{
  "num_hidden_layers": 15,
  "hidden_size": 128,
  "num_attention_heads": 4,
  "num_key_value_heads": 4,
  "head_dim": 32,
  "intermediate_size": 256,
  "vocab_size": 1024,
  "hidden_act": "swiglu",
  "norm": "rmsnorm",
  "norm_place": "pre",
  "norm_eps": 1e-06,
  "positions": "rope",
  "rope_theta": 10000.0,
  "rope_fraction": 1.0,
  "qk_norm": false,
  "attn_scale": 0.177,
  "bias": "none",
  "tie_word_embeddings": false,
  "parallel_block": false,
  "init": "normal",
  "init_std_qkv": 0.0407,
  "init_std_o": 0.0,
  "init_std_up": 0.0407,
  "init_std_down": 0.0,
  "optimizer": "cautious_adamw",
  "learning_rate": 0.00204,
  "beta1": 0.9,
  "beta2": 0.98,
  "weight_decay": 0.097,
  "lr_head": 0.00595,
  "max_grad_norm": 0.5,
  "warmup_steps": 454,
  "schedule": "wsd",
  "decay_fraction": 0.777,
  "decay_shape": "linear",
  "final_lr_fraction": 0.0,
  "batch_tokens": 16384,
  "max_seq_len": 256,
  "doc_mask": true,
  "train_tokens": 81900000,
  "max_steps": 4999,
  "dataset": "wikipedia_en"
}
Each number is 128 + 24 x the weight over its row's rms, rounded and kept within 0 to 255. Layers, rows and columns count from 0. Numbers have three digits each. The size before them is the row's rms in percent of the matrix's.

# q: layer 8 attention query, 128x128, rms 0.0821, rows 91-127, columns 0-63
# k: layer 8 attention key, 128x128, rms 0.0817, rows 91-127, columns 0-63
# v: layer 8 attention value, 128x128, rms 0.0999, rows 64-126, columns 0-63
# o: layer 8 attention output (transposed), 128x128, rms 0.103, rows 64-126, columns 0-63
q91 102:192112121145133147067103105119118148132145091125115115121141129163113131133132093141141133116106140156101122147132105100125103085142147171141110131160149126114142117090123101124132108107099116
k91 102:142136138159103138098149169123138113106131122133158140120126131158168118104128132087125143091113106081076130141114132102082181116094136165091118157118161128137109127106116129086132177140164158
q92 103:128178132143123146139145124141124087122151123146130113106116140097093133127085096125152125096133125087121150157099132109157179179157132117115141124132150104132137150084114134076137154157128112
k92 099:091096094140115154128122104095136164097103120147154144133097130140153140156144140143097104135107157153114117148165151118094119085153132116130163124154122099081157185145145120135115103110122123
q93 098:160111130193111104066145112141120141115116145121119129155124151106127136143136139086120151122175124131089116094100104152103125076112153120108105169120115103163104107116122118146096106150085097
k93 099:163111101122105102110118167083130118112143113121144120176137156140098106154103123062124190134112119108148106093153120134135151121125132153149165090145165128127145163150124106114128143183109126
q94 093:082126116172129091121078122130077127097125091113161117124118113116145152150112121145160173129108104130068127125096152102128116102084124151111106133156108109176114143095150120138106148123099136
k94 092:135124123138097099119129126088152156103164114127131133121132133110127129164161113128107168123114102123097137128188165123152134137137146154129127095170078109121187122127172138147070150148136145
q95 093:119096195113188095124166122147099131092128126068137141138100106111136156117118094128116143123168165142120162112128121151133095160128081109154111152121135153127125081146144091109164119134150116
k95 092:176116122136136125142157146147145154111130131114156129142134074162094091091112175123143107143114112115166101108109163177126106115122150092087114167150132119115115103127115148129101143110109153
v64 071:129105108145151084105172147100121113073128111160184114104197141132139133166152126154093135113130144125157122097124130133117108122099164127131105092136114112135107171128140150151128160106107103
o64 066:124101153121121152138125120147126157161148124091147115104125118157131138119128122109156150135125116108154121177104143066149146071115117158121146163152055128162130109109088119137121096148186189
v65 071:114076128123144097146102160158071145113093135126111124114157145131093173118157087133136112123163082089115132105074126131102117110129141137110086141130096117119129106122172170112134133130128147
o65 065:135162092147129138113137114129160140131158115117184128111150141114115150114119134064140172120137146140132114148132111099144134149103111163126107146165119120172100121125125116118130072087167171
v66 063:081171124114160136088152093127136137125124108113135120147139122111138140101126125133112135140143176152136137133169126141110074151119140133131113149123075124105139124153099084106141162142122094
o66 058:105131148127128167139149169142106152124164084105102131122111111147121136150147155100116114124117156117105112130145181104148132134172145139148116110152119139086165136137114161121107129139161133
v67 072:127152187127149183136119170091148134132146134141100157124169149167127140120099124136136090092121111112111118152125119084105083123127167151114141129111155183173115120140133112079104128125114105
o67 067:138095143127098138148120116124127154147124135113120162099113107081125107136091125101092124133119137135094143142141080128174134160096128166113104118153157122123124163168131132165112123094123165
v68 061:110134127164107109125118121138121167120146110108128161089157128134097129122105125132139111167131125131178118158115114153134167145129078056110157145088160111110170094095139103133106131127142140
o68 058:166169144113091115111103135141144099147129155131108107116148147129184145146105148116139117085093145118119110142113069147121141117132120116124149119127120124144087164190157145123132127146109158
v69 064:176135135097130130106113112141092152130129151127093130158150125105134076115120139124113122154150137169099174128139129118109102109136188144080124135140127160124122168137119166064133119124142104
o69 058:094119100148147110145127144095094134078181111118089152140110121112091133151095161139132132124130111134136088118088187121124139154153124151127113095137168101164120136093119121162139141088096119
v70 068:128071145116121105139114117123137149146141156120164085133131142128136122153075132140130144162148134130143121113085135118083132172103103156125135103140175074140127138110102178176101103093150052
o70 062:160112146161076130116142133114093140141161129133163121135143107164112110124156124156126121129081130144143124154114070096139118146137116106074159135131089123195112146112121121101119150147136133
v71 072:095132130134152116142201140103148132144130159154139053169126135160152152136146147128142112106132170172181131096090131134090074173123165134140119101133124151124133163147121148124135109122177116
o71 067:114103162130150129142114122142096172119132101132148106138098130166095101162117098152100149104089132116110150138144096101136125137137135146086147131175115153168137105083137156088115178154140141
v72 072:108140131106116118130109129076052117094122200120096134129160105130137161159129110140121104115137088113123158134158122132097122136124099149086083132107150115137122128121133144135148154137078134
o72 066:168114127140117153131146110157142131133128090111133120102128110103124115142101131131142163174133140133133115163116102117191151121122151105145094152127111112153118112127096116160091145141169113
v73 069:129165154133131118162124128133115146111146099113085150123127144112138082116134135130102145149128117087100164112111124109145137129114147081095138120124082136180124156131109153157134135117067142
o73 064:113142134140159137136140098157155124136141157121133077110162129128121123117125169139115126115117097131128135089126193168132162104127152158152155126144136123109092148130105127155162124096149145
v74 072:149080107122141143117108103149124131100106127113128134120104156078160121157137087162146081133142101153106103095168123122105107115110108112146138153152113099153137087112181085137137095158101137
o74 065:103127097130123149127110128124167147119110149142144098099159129126125091131145079094149161095115116125171140117133047117152095144106142156165144112113108142184138173167101117106158086134117132
v75 063:139119120103110105153128121133070114146142149140165132148109130127157083142139114140126116111091215082078148122155139094106097119120122137141127127087077137111132137127158146149131149179130117
o75 060:132111133153143136137139146148158177100120109156141096142127133166107092157107121124087178143160080141158138096146157127138119074145100118119127129098152137135130136117111090116161156142102172
v76 074:074140144101126139147122142115122161124089133143083135157141151098112139102110140119143084129170084121116150157133122130086106137122108156111141107097133089124134067136115083148126081119124105
o76 065:165112130152120150141133118099136138123169122174113112131131113129129115126135118120111146154144169106109157105137051173146091172103118135109099126132185085143125161146121136079123143110138113
v77 064:104157129131180158117157154110191142152124141136130141157134171204134208138113120156125126124128142114136129137141111133170140141139124161131120116090105122149131135168131134141112150119135130
o77 058:127069128110091166116133116152113137152103141120126132126115120138126150134117124099110151125129146143120099162152072134117133121126131119118136145106150106145091124121133146106100132169094113
v78 066:092160142128114142147104128132123136180139126125105126143070093100127095125110154099105123160108117171169138156136129107129130141112158065122110128132119104123112104142150087127119136119112132
o78 060:142163148105122121104122117122131076128151133125098118122121126122188100137145130155135057103121101112119143087123178126099145165125156124145151095132123152093106122142114128114138167152129102
v79 072:116105143106093171140139152145140121127098114150149123117119137123093087154129130161114190111145116129101115102104141138089176083124128081127158106140125156105116153139109112120125150117105148
o79 066:122143094137131086147066113111173121143121137147142140142137160134129138121170097139148125136124079119123102120125148135114101158126132147109085153120143107126100113127085130124136139102186141
v80 068:126153108114170140091167138127103115090101158120088091130146124119130132109121158117131104082129113119112156118174146114102096114156167133092161148124119108149124104134105095131124130142108111
o80 062:114110129137099128169155135106128169116138096126114142115112102140131130126086143113106204146168165095121079164127132125153157177084139157144113126114148134154156104152131141142108153105116127
v81 068:137172171085136157165114126114100117169133140138149091134114164083131146082133127084148180152151120202131115138157140075144126142158140099120093158107111111122134128136148100140155145150133166
o81 061:125154124094101122121135104109153126124128144152116133113141126155109102120165103134098113130087115122175120109116092111123182142131166137126131095159098131101114067144106164133115102139118087
v82 073:160094124113163122077132096088094100143171171120101134118147117147129118143130116201152103141095154116146151133120123125110162090117131107113124141132138126126153100158137185082112125104133143
o82 065:133179114129133148142122093169091140085120137151152130100092145117094135171104168110147167131156134161145086120127166128160141088121133101124145130088079097176129146118113166143149163129127158
v83 067:103137160130120162145171129123147129179160116166106119149105145176161161130104138126134150098122140115134186121134123095132127128107124161114146138143168108126118152083119150165101102119132099
o83 060:157061177139127106131093132134078141132115148151146118131124143168081139155125123144086144183147137144134125123159097193163130157145110086144128111157152166132152123138159130128116163142106110
v84 070:094146096155129102119151161156144114127096125137082142130151146081139145125178154145160106150119097100158132126157139092143180092146110120157136123124112117118141083118103167127114121133149093
o84 065:157122095107112133101160134108179117138105133133130122084092117140120128173114135106130169166136122097102115151132047110114127147111095116141172096121123134150137154154125138114107101121133155
v85 068:132086106123149148106082129104148119132123129163123139099115142170132122116145114133134103117133115102098115103122128098101135090130090102199127136134102130135139123114175120119123091160114144
o85 062:151166111111136138102122130149142172132105143134165151083122154091117102132133103085114141109139080123132106124155086090130144122097117198123147172123098122165155130155132123146138092110140148
v86 066:115138133117126074132104126133120089141103102129154137116165135177131118120110128126111127138114126092138127125074127110110133097119122141183137155103116114070115151106109204132123102101130146
o86 058:136145144126113086099121141112107117159125184123150156138126141087102116173137192110115146162119137166143135094109141137126101111121114104066123161126163128136143111108158100114113124085153174
v87 064:155133111114105120151135108162107132186152115109118093120157169092072083110127140122183129166144101084100143107133144116136135120133125120146123145129147137110152107096078157190133125136120113
o87 057:146171142114096095115128155112160145093132164151126115116167089133134101150159136127139154121119142142113120114105119149142165161124073108097103105151154096134157137120117142141183151105151112
v88 073:147135094117161124134129106101150112128109084120125088120183131114105130206162179146154107127122132181170113115156135130174105116088135108103135127146140139123123117113123128101124134148150125
o88 066:117109137105096146127142144165118134130110141110108138135139109142104127114152089099151161109090128106126140131120096098144155128129143146122111109144100129146108138125105169113124156153144096
v89 071:148116117149104074134155180155147142068146125111094101153154121113169099133169138154153081133116102126151125108119122159155100137135102154130147062143088190140107113116083098082143142143117157
o89 064:133127110115165157159123147121160150134131087162114095142101132142133139136057112101120163127133141128107130181184110085150153067110113129115165135129190119149140148130141083110134128100164128
v90 063:129152149133123141133107108105115121165163077085116156108130145130079156097086106107101170131168141097117126114101120143136129071132128128176148163083152117099127127091075109130125152103116106
o90 059:132161154108074119100109136091113167133107182134124149119147123108113143116157167094125113134116150144108154107108132132144095136147117098156089088123119133088105105183178134154135143079155125
v91 069:157131143115137150129138142092169133096096130160052148155175114165141177169138148148155128138123153121122147146124121150109129149128128124092175124133115106135150117146130135102117129124155216
o91 062:115074118152135115096132119137085137147126113132098116126104132106152121114124148107106145159164144128104106115195124143129148134114146144129131160131165107113154146088148159119110156091144122
v92 069:144118148116095135132162147123165112138120120118199097122154160121180103167115119144128138107081173165142096147155150139118134145109113123090154108119151137113108098141101109115118154145084080
o92 061:116082164129099156197134160131146099131144141121124122163130131163119119165119093143127144126102102115145122164119124097135136099139127101122154142131104142152131155151120123112083172139140142
v93 072:150117107132127134115097152141115127152139155167072142162110137149085089136141088134092106154126135145111116112113116116162152100128152122157089124124138129162076145126161070115122138118112146
o93 062:142131099142155135136074125105169134107111145108124151137122110127109132136129138114165122096155106162119146135117107108135132145095073134141115109103126141116081114125107123130115147120161141
v94 072:122148159115108135147108187074145133141104122142105141159187157113084116113106093115104123108136125116105130127155112104115109132146155161134174123077120161148154122101106124121120115138084137
o94 064:115094141162118152167100076088129161129109138109154122151135119127115121146099130144093154143126170145124173090119066125083121135122133134144123132119169145121076130167112164137118111094160100
v95 069:131136145121086134134124091107117114150153121136090171122086156094106119084136121100140155101131155152141145147111134145113133135115127105166122162151154118162113149112151180147123150153097129
o95 062:116136157128151150131134105139160113127132145102188111075131129138115134148161126148132113142142092111120162124117167117120173144147130103164093106151099135102131127182127135164135097135091132
q96 058:128125139099134083153117138172136151127134124186120093125147159149089132118145141097160147127086123136135089169134118136120115162111116124117102132131124146106153144097181183167169160160116099
k96 041:101158184144114139101130164100117151132142166100123160115119111136153145109153154097103112121119125118083132101133112095084119102111125139160158136118108155151105126153052132121133138134107103
q97 039:103105169170111149118065108128114142161131152079127112140112123150124175147172134166095138124142150104135156119178104145122133119155141123143144109120118150123150103104117169127152104129167130
k97 038:131185076092169121158127130156112145076142094137156131106139144108134100115119133106145138171133091148130107103092128127136126151089115126119129118120121139125144113116162124133169152159104121
q98 048:127134112128115166136148085107138130107136160065165126129137145126154145159120152128104070150136153098123152125134125141127150078119154140119135131128094169124115073093121142112099123091133146
k98 045:129102136169106157116126124128086087118115141121085167127107102122118150101142131162134126077120125148154140124170122140167141091164125094120126112133158086140089139163122081144090081117092139
q99 038:145125173148157100116126122107151158117085096095101142094157107118106148151164142145152113147113138133113103140104188113143124158147100121108140115100109148087115118129111180118095131107161136
k99 049:131138153133101141122161149127120101118148143136129131118118131109114135138141079105147140148117123143141122126119170109121143144099100162130086093169131123125164144103155115155200115133102064
q100 042:129158177118139112158125117131129166132111107107110123122143108151104167131168155132148171137125159145109076105138165084166116157168106136099129109121122117129135127136138176155115106097125100
k100 049:107103170133120155130155152119119099104104126136139154116103118129118178121108097123142138157127149123146117084121177147161125125115098148115093107141144137106169124094138122126163122130099078
q101 064:099127134129160142142166121126147122116131132176125143093122131112122160086106101096103137148141131146137119090140100137165121107137099143136097135149130107090140139123137118141089101145113134
k101 067:138155122101136098155111108153144133115139121151114111154156107111109136133129141089107132133100101119150056111111058144172132126168140126112130153112172142128124127133154104166068156130101143
q102 061:120101153129134145078147124128100153111133136081141136091140123129119136104132144148150123150127098153114138137125074111114137116065106138169120153127141074100144108112123120118129107137118147
k102 087:179150104116147106086136131136122137154125155134157127147114161111129106126113129112178126086122119135147138095165134080066121153117138126144135132130086150167091160177123137107196147154180142
q103 072:117111115157152135144155073139187139112133130120141109116092123117117118088105096107101090113134148114162131104123116170144138100161112108134138120090133112105161130125133105127128081126106136
k103 087:121106121120120148125133137156118123169102130145125168147105147139132109133168113126152118131143170136117136127157189118118111141105115137134129106118094135157106141155098118099182118132155088
q104 128:136183113137154091139113123116157126128138096109117136155118132152157092116146144121107108094099178115155118146122138104108121140177113101077161125140151163145125109139112094116114152166117117
k104 119:106075126137130129110139091169161118142175086128094162146086101115131155112129131088149116149123146153175170137149112091154147135141139136133161140099183121171159117073118156157147129100101129
q105 138:092097135136165130097161100112131133095159076138138152139145133106088119107093126101098132166109118128126129183107129122111147082127152130128109148126086144145123155130110101184136149133116149
k105 127:139128138125192151125126099148142130090075127128147139108097157115147118156110120120063118124138128113140159171128149076105127047148147130139135175142103110117104149137118118142121140121114128
q106 130:074178129186130136129123124111117091174130089132138130161130155132142138087136111103112123127128147158115114155118148116155086160096100119102098110161134163110150109136146095129162127105141141
k106 125:055154103163141117134084122137118121137145108107143139118113170169104088141095134131126127119127131132115121162130142124164129119133149111196112141144087124088155120127129147129129129142148155
q107 138:131147094111140146155125140106133085145137110159102137081072169154141111096155128145133127123125150176106116102122077142121120100132125131139096134135105142111169134118095089089113138216137098
k107 132:145130098121116093148104119131090121130120149157096144103111119124154114136106107129126116116136145136099107119149030137180140122135134117099158143122095091118114120092092106103101169125121089
q108 144:108154148140135095149134124090157162152106149124092155168096140122136159143090120122129112161151131095127122097112131151100105080150137161162130148105130136109104135143136149108134092164129123
k108 132:097122117156123115089131162132162157108156177091100119140143078083148145134132126117158137121138156109126143105094109120089151120115137083152160138132176136098132132119166103102133123148106107
q109 140:120159123107114133140120144156116119097096174109147131126096166119119112156126102103121147154082182128131116113150109143148121127118109153115068119160178158155160146124127147135120073121123138
k109 137:092111123129141147142110182152134135114105137163083160169135171066117119110155161090113136163100134143128127123180087096134132123120144143133112159129168127116133103148153105130090142148179154
q110 140:112155103150182098152138151068181173115128109134129149135089101121114146091163155143145152115126124127107098137142145089114170140121140111144088159123127160167132101126126136116136114074131123
k110 136:102102144125166107152112104126151154106139151101124138132125056106093109183100134141097143151107128108117127133133168066146118157081085129159112145104118122111108110163130112102135130107127166
q111 135:092139143148086122150110076123123140119135156124163146102111145164139100123162084136146133126110157138101143117147134130142141129180136080160103142143092089133076199099155108116136130078176112
k111 137:135126120135149162161101072107141117108190110128137132137163152193135114119122109126217133136116183121146123128137128130116116121131158115126110156102189095115128185148097125131147133133196117
q112 041:114070149131139151118079111123143127142129123101129110091100085099078178116147112168091129153122151124139130144115132158179121152147141125130118096075104123132126139076081162145133121136170159
k112 051:130185136105178089146158164147108136115186128167113111121166147119156099118131120060150119119104104124103112114127140107071088127086108153132107133116128130107139118136152127133116161127146070
q113 047:110109098162087147114123102096116169141146112071139146136138120085155091126108140123125101146126123077142176093114133064138153080108169125148144153122120099124152128102098085115122117122133142
k113 038:134101122165153123133111141112112054127070146094108137124127116130096163143118112170110134138175153131144121125137161185170161133176128148098126108141128136139110138140114135135158106157103141
q114 050:132140116111147115124134113127140149108160112113150129126156163138104108099118152101141113148089104126114104093058167110118120128118139118105171180118119161126149115103112153089157144140119104
k114 045:124115136119104157152128147133102129131095161132102153131090097127140150130117100115114106126120145117117144120175116129136106115109104159142131122163152096136111114144116112137151153121123128
q115 051:136104136157157126115114111130128104140099130104125110151103104158153093191117149133131104063181117098106172175121133127125146122153147100133142102097114145152126116162116138109117120077153147
k115 042:122099126136094187137128146106126112138097144152164191143101143133163153108125093172150111146140177131134137122158168131133129089144109127109124118162102102073128119101089125111140099150128121
q116 049:168132112148123120126119121122138117140123123097098090149107118138141116207139154156137093076135127136106136146130167129105140119139160099130156116125129142134110136147120132110162125095161137
k116 054:113102148167097170114135142103119118132094143109151182125100143151123129136118097185140114138147153118130201136133177138121127100119118142124140116123108106109137149122103135102170110127117130
q117 046:132203115107101112150132134145122166158133095088097137136146108140117118125140142101136144141079102151108086105116180058154138132159106139125134121133135122131112130122155145117114128107112092
k117 056:113102174168105139140113159102116108113115144143115139112113120144118183120120100155133123178144143104138099109141141163164131113146113143095120111146137113104174094089115120164140117114105076
q118 077:079122138140151135157139128160127176119152120136136138106116133144090163116096114110118115130108120121120107125134087150131125129149095150130098136117129096112151082083149146151093116117122131
k118 068:159168159132133125111144090139135133121142119109149112129134086084143095076127132111137171137101087152124137116115092092149127127105139167131116157141173111118151169109138172140109142118077163
q119 117:089090149117148165140182103127140127108135137152139115118134113118107132102061096093118148138124125121143140116120088157132142096120113140154105129125116096119145139105156138151124096120123148
k119 107:126127089099136084125134110147158145148166111144098133128122127118123149131136151091159111113093123143170088108126055116162143146152152113126144140090164156155121123115132118159105140130127144
q120 119:141131127083123145146117137098086137130108155124092135175120150127158094134125168179132117119102118132152103135044162135131118156075170129145134099139095145141093141111132134100146159105126124
k120 119:053107103141114167138121137116131122128100131093084135141108118162133147120155109117114104157110174127125132175137177128148134126113110095128133084116130134114133093121108119124144108115118092
q121 128:126153117089121124101142117114080137205150123122101098146121085149147139103105156108174145139103112145150078128109119110127148126125151121108139099136128182103096123153103103143095119112133116
k121 122:081145101118096114076138093138142097141147147101099140155136105157115106099145136129118088141082126129137110170103108101115112129144137133071117144138119163101086142153089131191134098154095117
q122 145:128157143111108135137147133132150118181118086094105129164130118113138169111118116095135112137121121135171120083063127133158130131150159116120112093127141064156105126092103143105152148123134131
k122 131:119129148104135110147104137158158115103137101157103129127106154048155132109106126144149096128133156136080082110147163124099123089140119123109116106136120124109128109128113148074198133116142144
q123 138:156091117119123131138138090112097149122127107091100143138128151128103132107115096165118116126103110167083104086142156121121124083168140115126142122093154130142122119162144165142106141147117091
k123 134:153110150152116134121139068148117108138125144122111121178100140117131130109121117115123147125131156178061153091125188100175108120109113095121077111140160136094125115136114134099107106139097088
q124 139:109130167143115129126130112104121166167116141134129141138098141158110072140181154097154135122182072142146175111093115130125112135132087125135144103109174145139169143160115147156137133137117112
k124 140:064118132154104134148110098087105138133123140142121128121122138132137140107126129131087093121125118152120126117113121122085103079133117106163134117097159140134135146200134195137127154096127112
q125 141:138096160173120112110129130163116135136146078104138127132113161128099159127154140134167118118142126094130141105130110123104112148117173098120098060077119114106125118116157121092100177150149112
k125 134:154131165146120130145127105148120135127148105155117139146116190142143146107163126155107118116117129107125134135091099121081104172159151130130126136083106155126141119128109127129072139144118139
q126 134:151135109135123127115117115131113107137107103109123141152156140143187144154190123118078127171126126153113133135122117142157136135129132175106088137101120125105149168127122133148109143083148118
k126 130:148096142104156155088116163152114148138153077096118099142151139144140138121114122123083133146178157108142114121124114176137135146120119141120151143127130120132153140121144162109108121098141100
q127 136:096133134144157171113085140163131086126156136125126151121098159132139119147118117119125129100121094147118151075132137113107144110118140155124132113106080133132153129148141099115126117125170147
k127 130:139098103124139133094098118160144118131121154104098162106142105172117102129135130124107139096132103134090158081109140089144110112131160136134142106136124140175137104110113108133141143116118107
v96 127:129137129149101132111163137140136130189089117111120092142121133139130129138136135164131130148123129098156146123155135129123181141136140111189104144166104110137137135130125148163150099126176080
o96 133:107152121125124134117114111121166128125142121168150131138129135120166176156135148141152155166128097152091155153105121103126119150168120147170114119083161119145104112094132070077113136094111118
v97 126:159119084176198137119147116140112155105122134135172103134157142119116112122163136102116104124107150127115112129132129108091151140104106146077148109177129135169167128113140074089132121115132172
o97 134:106160103131165125127105166056114098132145137133136097104137096147157161107126192135138134137101176126144131135153129120131068120127119122133149147162142155158121087119098143144143111079085138
v98 128:146167086160109139134117120109143097162151133139103137136169122104171159113112145121101146098127145072167141107118126139145131120084157095105128146111103090124119085139145121147129169164099136
o98 132:104067121097118160115146130110106195117114130132152121120130115129102099136081114147129133092042122117129137154150143113136104153161123134107103151146127123131091176124112133128117117122157099
v99 130:140115123122107152124114103087120148092142152128084126132070104137109106137140131111128141153144131126128091108121121139095182138166168130142112108108105192191095125108116158146134163138184163
o99 132:125144135106152128148094112133089152171101136105135138133174118113177129141169139114096127093101107123137101150116190094136105102199133103136104101159140101102129127130125107117105138147124118
v100 131:127128140143154138112137135160134143175102123158078117121117122133154110168115112177150135148116095129126161138116125139108166135141098139117168136128162087126111170167149168089120136144145122
o100 139:141134178093110133074170101158139082133138150104100129112104134123096102127153168144128139172145114161142142146147143131134114136151140106132118126140138145167158114103131189095148175113179138
v101 134:105125098113169114153143127096121118131137095120117170158137109129123129098150103145137119098122103101161128107073124109114115136181177171120107151139114164142083145096149142104114127126134137
o101 137:154131161159177108119120147125153118140130167090139116103121188115098148129153170112118131074111142112115121107154159134133138116116100087121136132136123138160096128105133103129112151153098121
v102 136:124091159125124152142151136108107147146150136149165118127173103109177110124132109100112132155132143198102140091098129169145122093093146129114120118136121101156097150132151153172134135128109181
o102 139:122149120152090098133125124118177096133105113118165154136100117121118093115112147168135153083154116084128130135159144127131089126135104150120115142142123178126145117169117131113123169110150100
v103 133:125103109111104114123085158124135074130173172109147123125069141115169124106128142111108123085195149115157095147116116116133067103109098152157103130082142135127116140121128115138145135138143121
o103 139:128107153162139116106118135153124120161093115113123150095152148152135129154125089140132153123102122168112134114146081164137141127160125099144127171125096093152109169149136117165139177111116110
v104 135:167104144166144121127178146112156174112157101126097147138092102111129134138133115129113156124126126169152133175126124160128078137157144138132089140107134138090137093156100120121151150141136107
o104 143:110146155158112140094110155138107096125120135138199166144145122138138120164116113163122115148150129124113126141118129141113128161112143100102128138118152135180144141137132133138162078131127140
v105 138:125164119113127100101093129135135135136102073131087104132156118133097177147101089137094105121133154133121156141103133101159091146142161113147102092159158111191170111156080101105108128127152105
o105 140:139101093089100140126120126123131113092108146139185094142130100121113143180129135128143147183120051146172087122131133116121153181098135099126167142106143119091122127134127119127131107104145106
v106 115:127104116105156124131110136103173119183118127083164117108126159116112043097138131141124103076115097102163144086129142133145136141108137142136166147144167152111123129122118146109122123146110117
o106 121:124139173124136117122160100143116128105127114123111147126132112131099199096106132150130153141140168154106154145131132131107162121090142129183158121087123142130065139169143142134108180136136120
v107 118:133096141115140111126124133148130138128121145123132143088137154113105067121140171131146103108140144112142080136096118120113135135092106077072108069147124102133143122153055150117132168095094134
o107 128:132137137110113160149134164154126123089138111109148106115143112160124131159128109096131103111120144146110129097199115114124115107149077113126129156162116128104136143144133155100142102103126128
v108 123:122114170127132131137144130150097118141173110151152192127118107130136099116088129109149115163138109064130114146131124137116097094152189041149156104102111157113113145143148121109114118129118173
o108 131:102154093110086158136119078106132117128117157137124105161178119134132166128156113162120142078139156128073114171161156126134150138144108183121101116108123126099159109103154153138106100149131107
v109 134:097124126114140113155153106066123129171115133134084125173138136103158106113102132138139073077119136096089148157158136149124145123123186149127147119186121056171158120106123142146108123142119115
o109 136:125089128108112133114111131143119158113133134094138155114133137102095186149125129111139152120126124122138175172129095126116152133134163107088141093111091179066120132094158133118140080086134167
v110 134:122143109138138176114096117146079146165110113148123096123147102121121134137135110119126163106157096107165106115167131117143116101107159129088143137082133153106122087148086128124147120134157159
o110 141:147124113115150139111106141121127101105099126145114134095126129159114184075126109128137098138127133133085133158166132130146143109114121148131105146167140142150095157128161098163140170103101116
v111 134:138078126111090107118120092145124147127102142095140125140132185173173117116106072121114124132114095122162098127098139134138144116118077152136095147140131153151102095121164119110117124136180164
o111 138:141139146176135141098150133078133175146131071119140102136107095169127169141122132110143131131151112202146119134174128109109129128174159111144147131113117119091101141126091073104114191168155141
v112 135:139148120140148110147127133103137138146144142151148178117126141105133131097157143148117169107133097126091130150140120175111209105120130131128103120160113132142113116140091103152156116100142120
o112 144:116091166126138117118144127114114159137114110129129177132138114114101149159159129118123144076143161131123117134145106139144110143124163120117116151123128103146143105104160135098146123132088116
v113 125:134149091129142106156146144143082097120146129147136164170118097116141109173149140153128149127075179122129138156093129143091107131161132160117166112136111141108114133115148132075146138116171135
o113 129:151123115123130115109120127133111174149104168153106093119150122118141127112143134144151100132129123138138124127150125102143164136114148145151136094176143170192185125119110140157118116082084139
v114 140:150066126154082073098156122101093106059119092147156106135159100124100084124119151145136095094103110104105132110142121123150139112133117072133122136132115128130129145105139131124127163167138121
o114 148:143157145146105146162121103128108163114131138130099075096102194126142126164142128168122137177100150102124150132130110141086118133151134138155128102131150107082107074166108074100126133122169123
v115 123:164140112140101149167141167126175115085115136133141114122135134149177147128146092124118133120116092169142152157132133104109128138137110076135192165101126164137133097121139125126131158119103107
o115 132:114138157163091105108133114112087110147117139090160129119111119120110157157156149101121165126065136125112138085125140122151133137146140163141129114134129075135108108122140160126162119082103126
v116 129:123131106130147102095150093094153160134142130133118149137149141133146103138137094144132104100089113144102167129171130158100138155128153169149136165129134131092190127147107092110132140135116140
o116 133:161127098150149125165115146146063092164126113174145134145129133135090151100124191107110143150156143132128126133091108131116124110103131139157147104124132169104086126070124138095135114117118125
v117 124:105083112110135120090157142139112111134117150118168118132155105121111177133153165158124118168129138146121133122129135141157130144166192170148166102078131117108097108125123134121166147142138072
o117 126:143148156203118124087138110110104154152145161119083148141135154108118099162081137141158133129094090121139146131092156097098124114091131154166081135135132120091121110155137113165101116069107136
v118 133:142135134119139163143136144102106132111107142087123135109118144116076115120088127168147168071121151147159110103128122126113043135113113089165148103177138116137110127120123135126115091108139074
o118 136:102110131135139137180080135148147133161128117110131109164151166157165156136139094149122181119132111109173114135134151150133153131155080124130157117129126123101113122092138165143107131135120153
v119 132:092117144075131096135127143149135139132148135132114131152138113136174082184109155128107093097085161140101121119142129129111043128112141147123153159149136119085146134130102109177137110124143124
o119 132:129118149109109140152091113098131138165097161134143150150133091118155126109132075137119104130166117118131146148113127115106173149085092158148126134140111171155127140116153123127141141110142152
v120 129:122109152121176182097110149114140082115114153133120137117135156127136105132112115112134189120103128148116142115096119149144170113119139145104145111107139135128137104155113104102135102118126108
o120 133:135149158127064079159115109104104150164120124130116098145162136176121115117133150112138121142134107102093048149128118151158130115118166143112168142155140132133126116158104151136118122110135125
v121 137:115165135142121093097105125144139123169126148105105174096147156108154127137117107094107120126113113131135082116128125139142128113129133058116130148147133112141158131102131150159126138110184191
o121 153:165148092116134117122165154156083128177118141134095158104123099157122179154095143153112135147139110090076169159158131100136134115147109097125142129120105119117160146166095116121134109153132138
v122 117:107104139108128145162127137144092192130124138110139093129078140138115064125097182115162105142140115135120091138116134116109110104140162120106125097126102098168164154125157132126131128170131151
o122 130:107146118114105120134122149130141132125168121140134138059136124109131172145162089148096136131122136137102166140104089126109123114142093087141116161139130156121164115103145150131102090128148122
v123 128:129129104133126102174128121152120135146107104124147097152094118154088164131124159172116129082140142159148126102096134146104159106119138144136085145115136119131090128072134136093120127183108129
o123 134:143088151147141096159109130120103144060113112162107116097119155162143138129129156128122110080101117151167148140142112129133134141116112135126131146111130206104156144139131156096133150136112139
v124 127:115143156129144099169126102152108154101091132127128124114113095174132108126138161053133155129158131106155129129145131139127098120137123167086142085143133104155147156122115085116144107134137159
o124 132:148149104128076147124108139131096129112129105124103116102134110102125110090142105120155091132165139127133084092115122100122119148119133050099122167118096082126128124164130124144127161166096103
v125 131:110092145121127117175169101112155094129145128155075125105125128117095090068112113150114096146149108094110127106154126146111104099116099153142145123127120130120126153138114141153125080158088137
o125 136:149138125136102129091128146132125119126107118093113115170143107134157141199135120102136131098133182137097143158121111140137153115058156132120079133134130154111124109109109120157129179085166124
v126 133:134166133173149112126107136156140151116177119118136127138112131138120056144138163130132150111081163162132158123161127147135104124167083094120090127121132118141113110113125136109136112123126077
o126 136:120116131102101098128124140134165126138118113159154128064135151097127124135110093156115086085169163157118125120131117153131137121109104126140193149119116103144123065126121136130145138128162126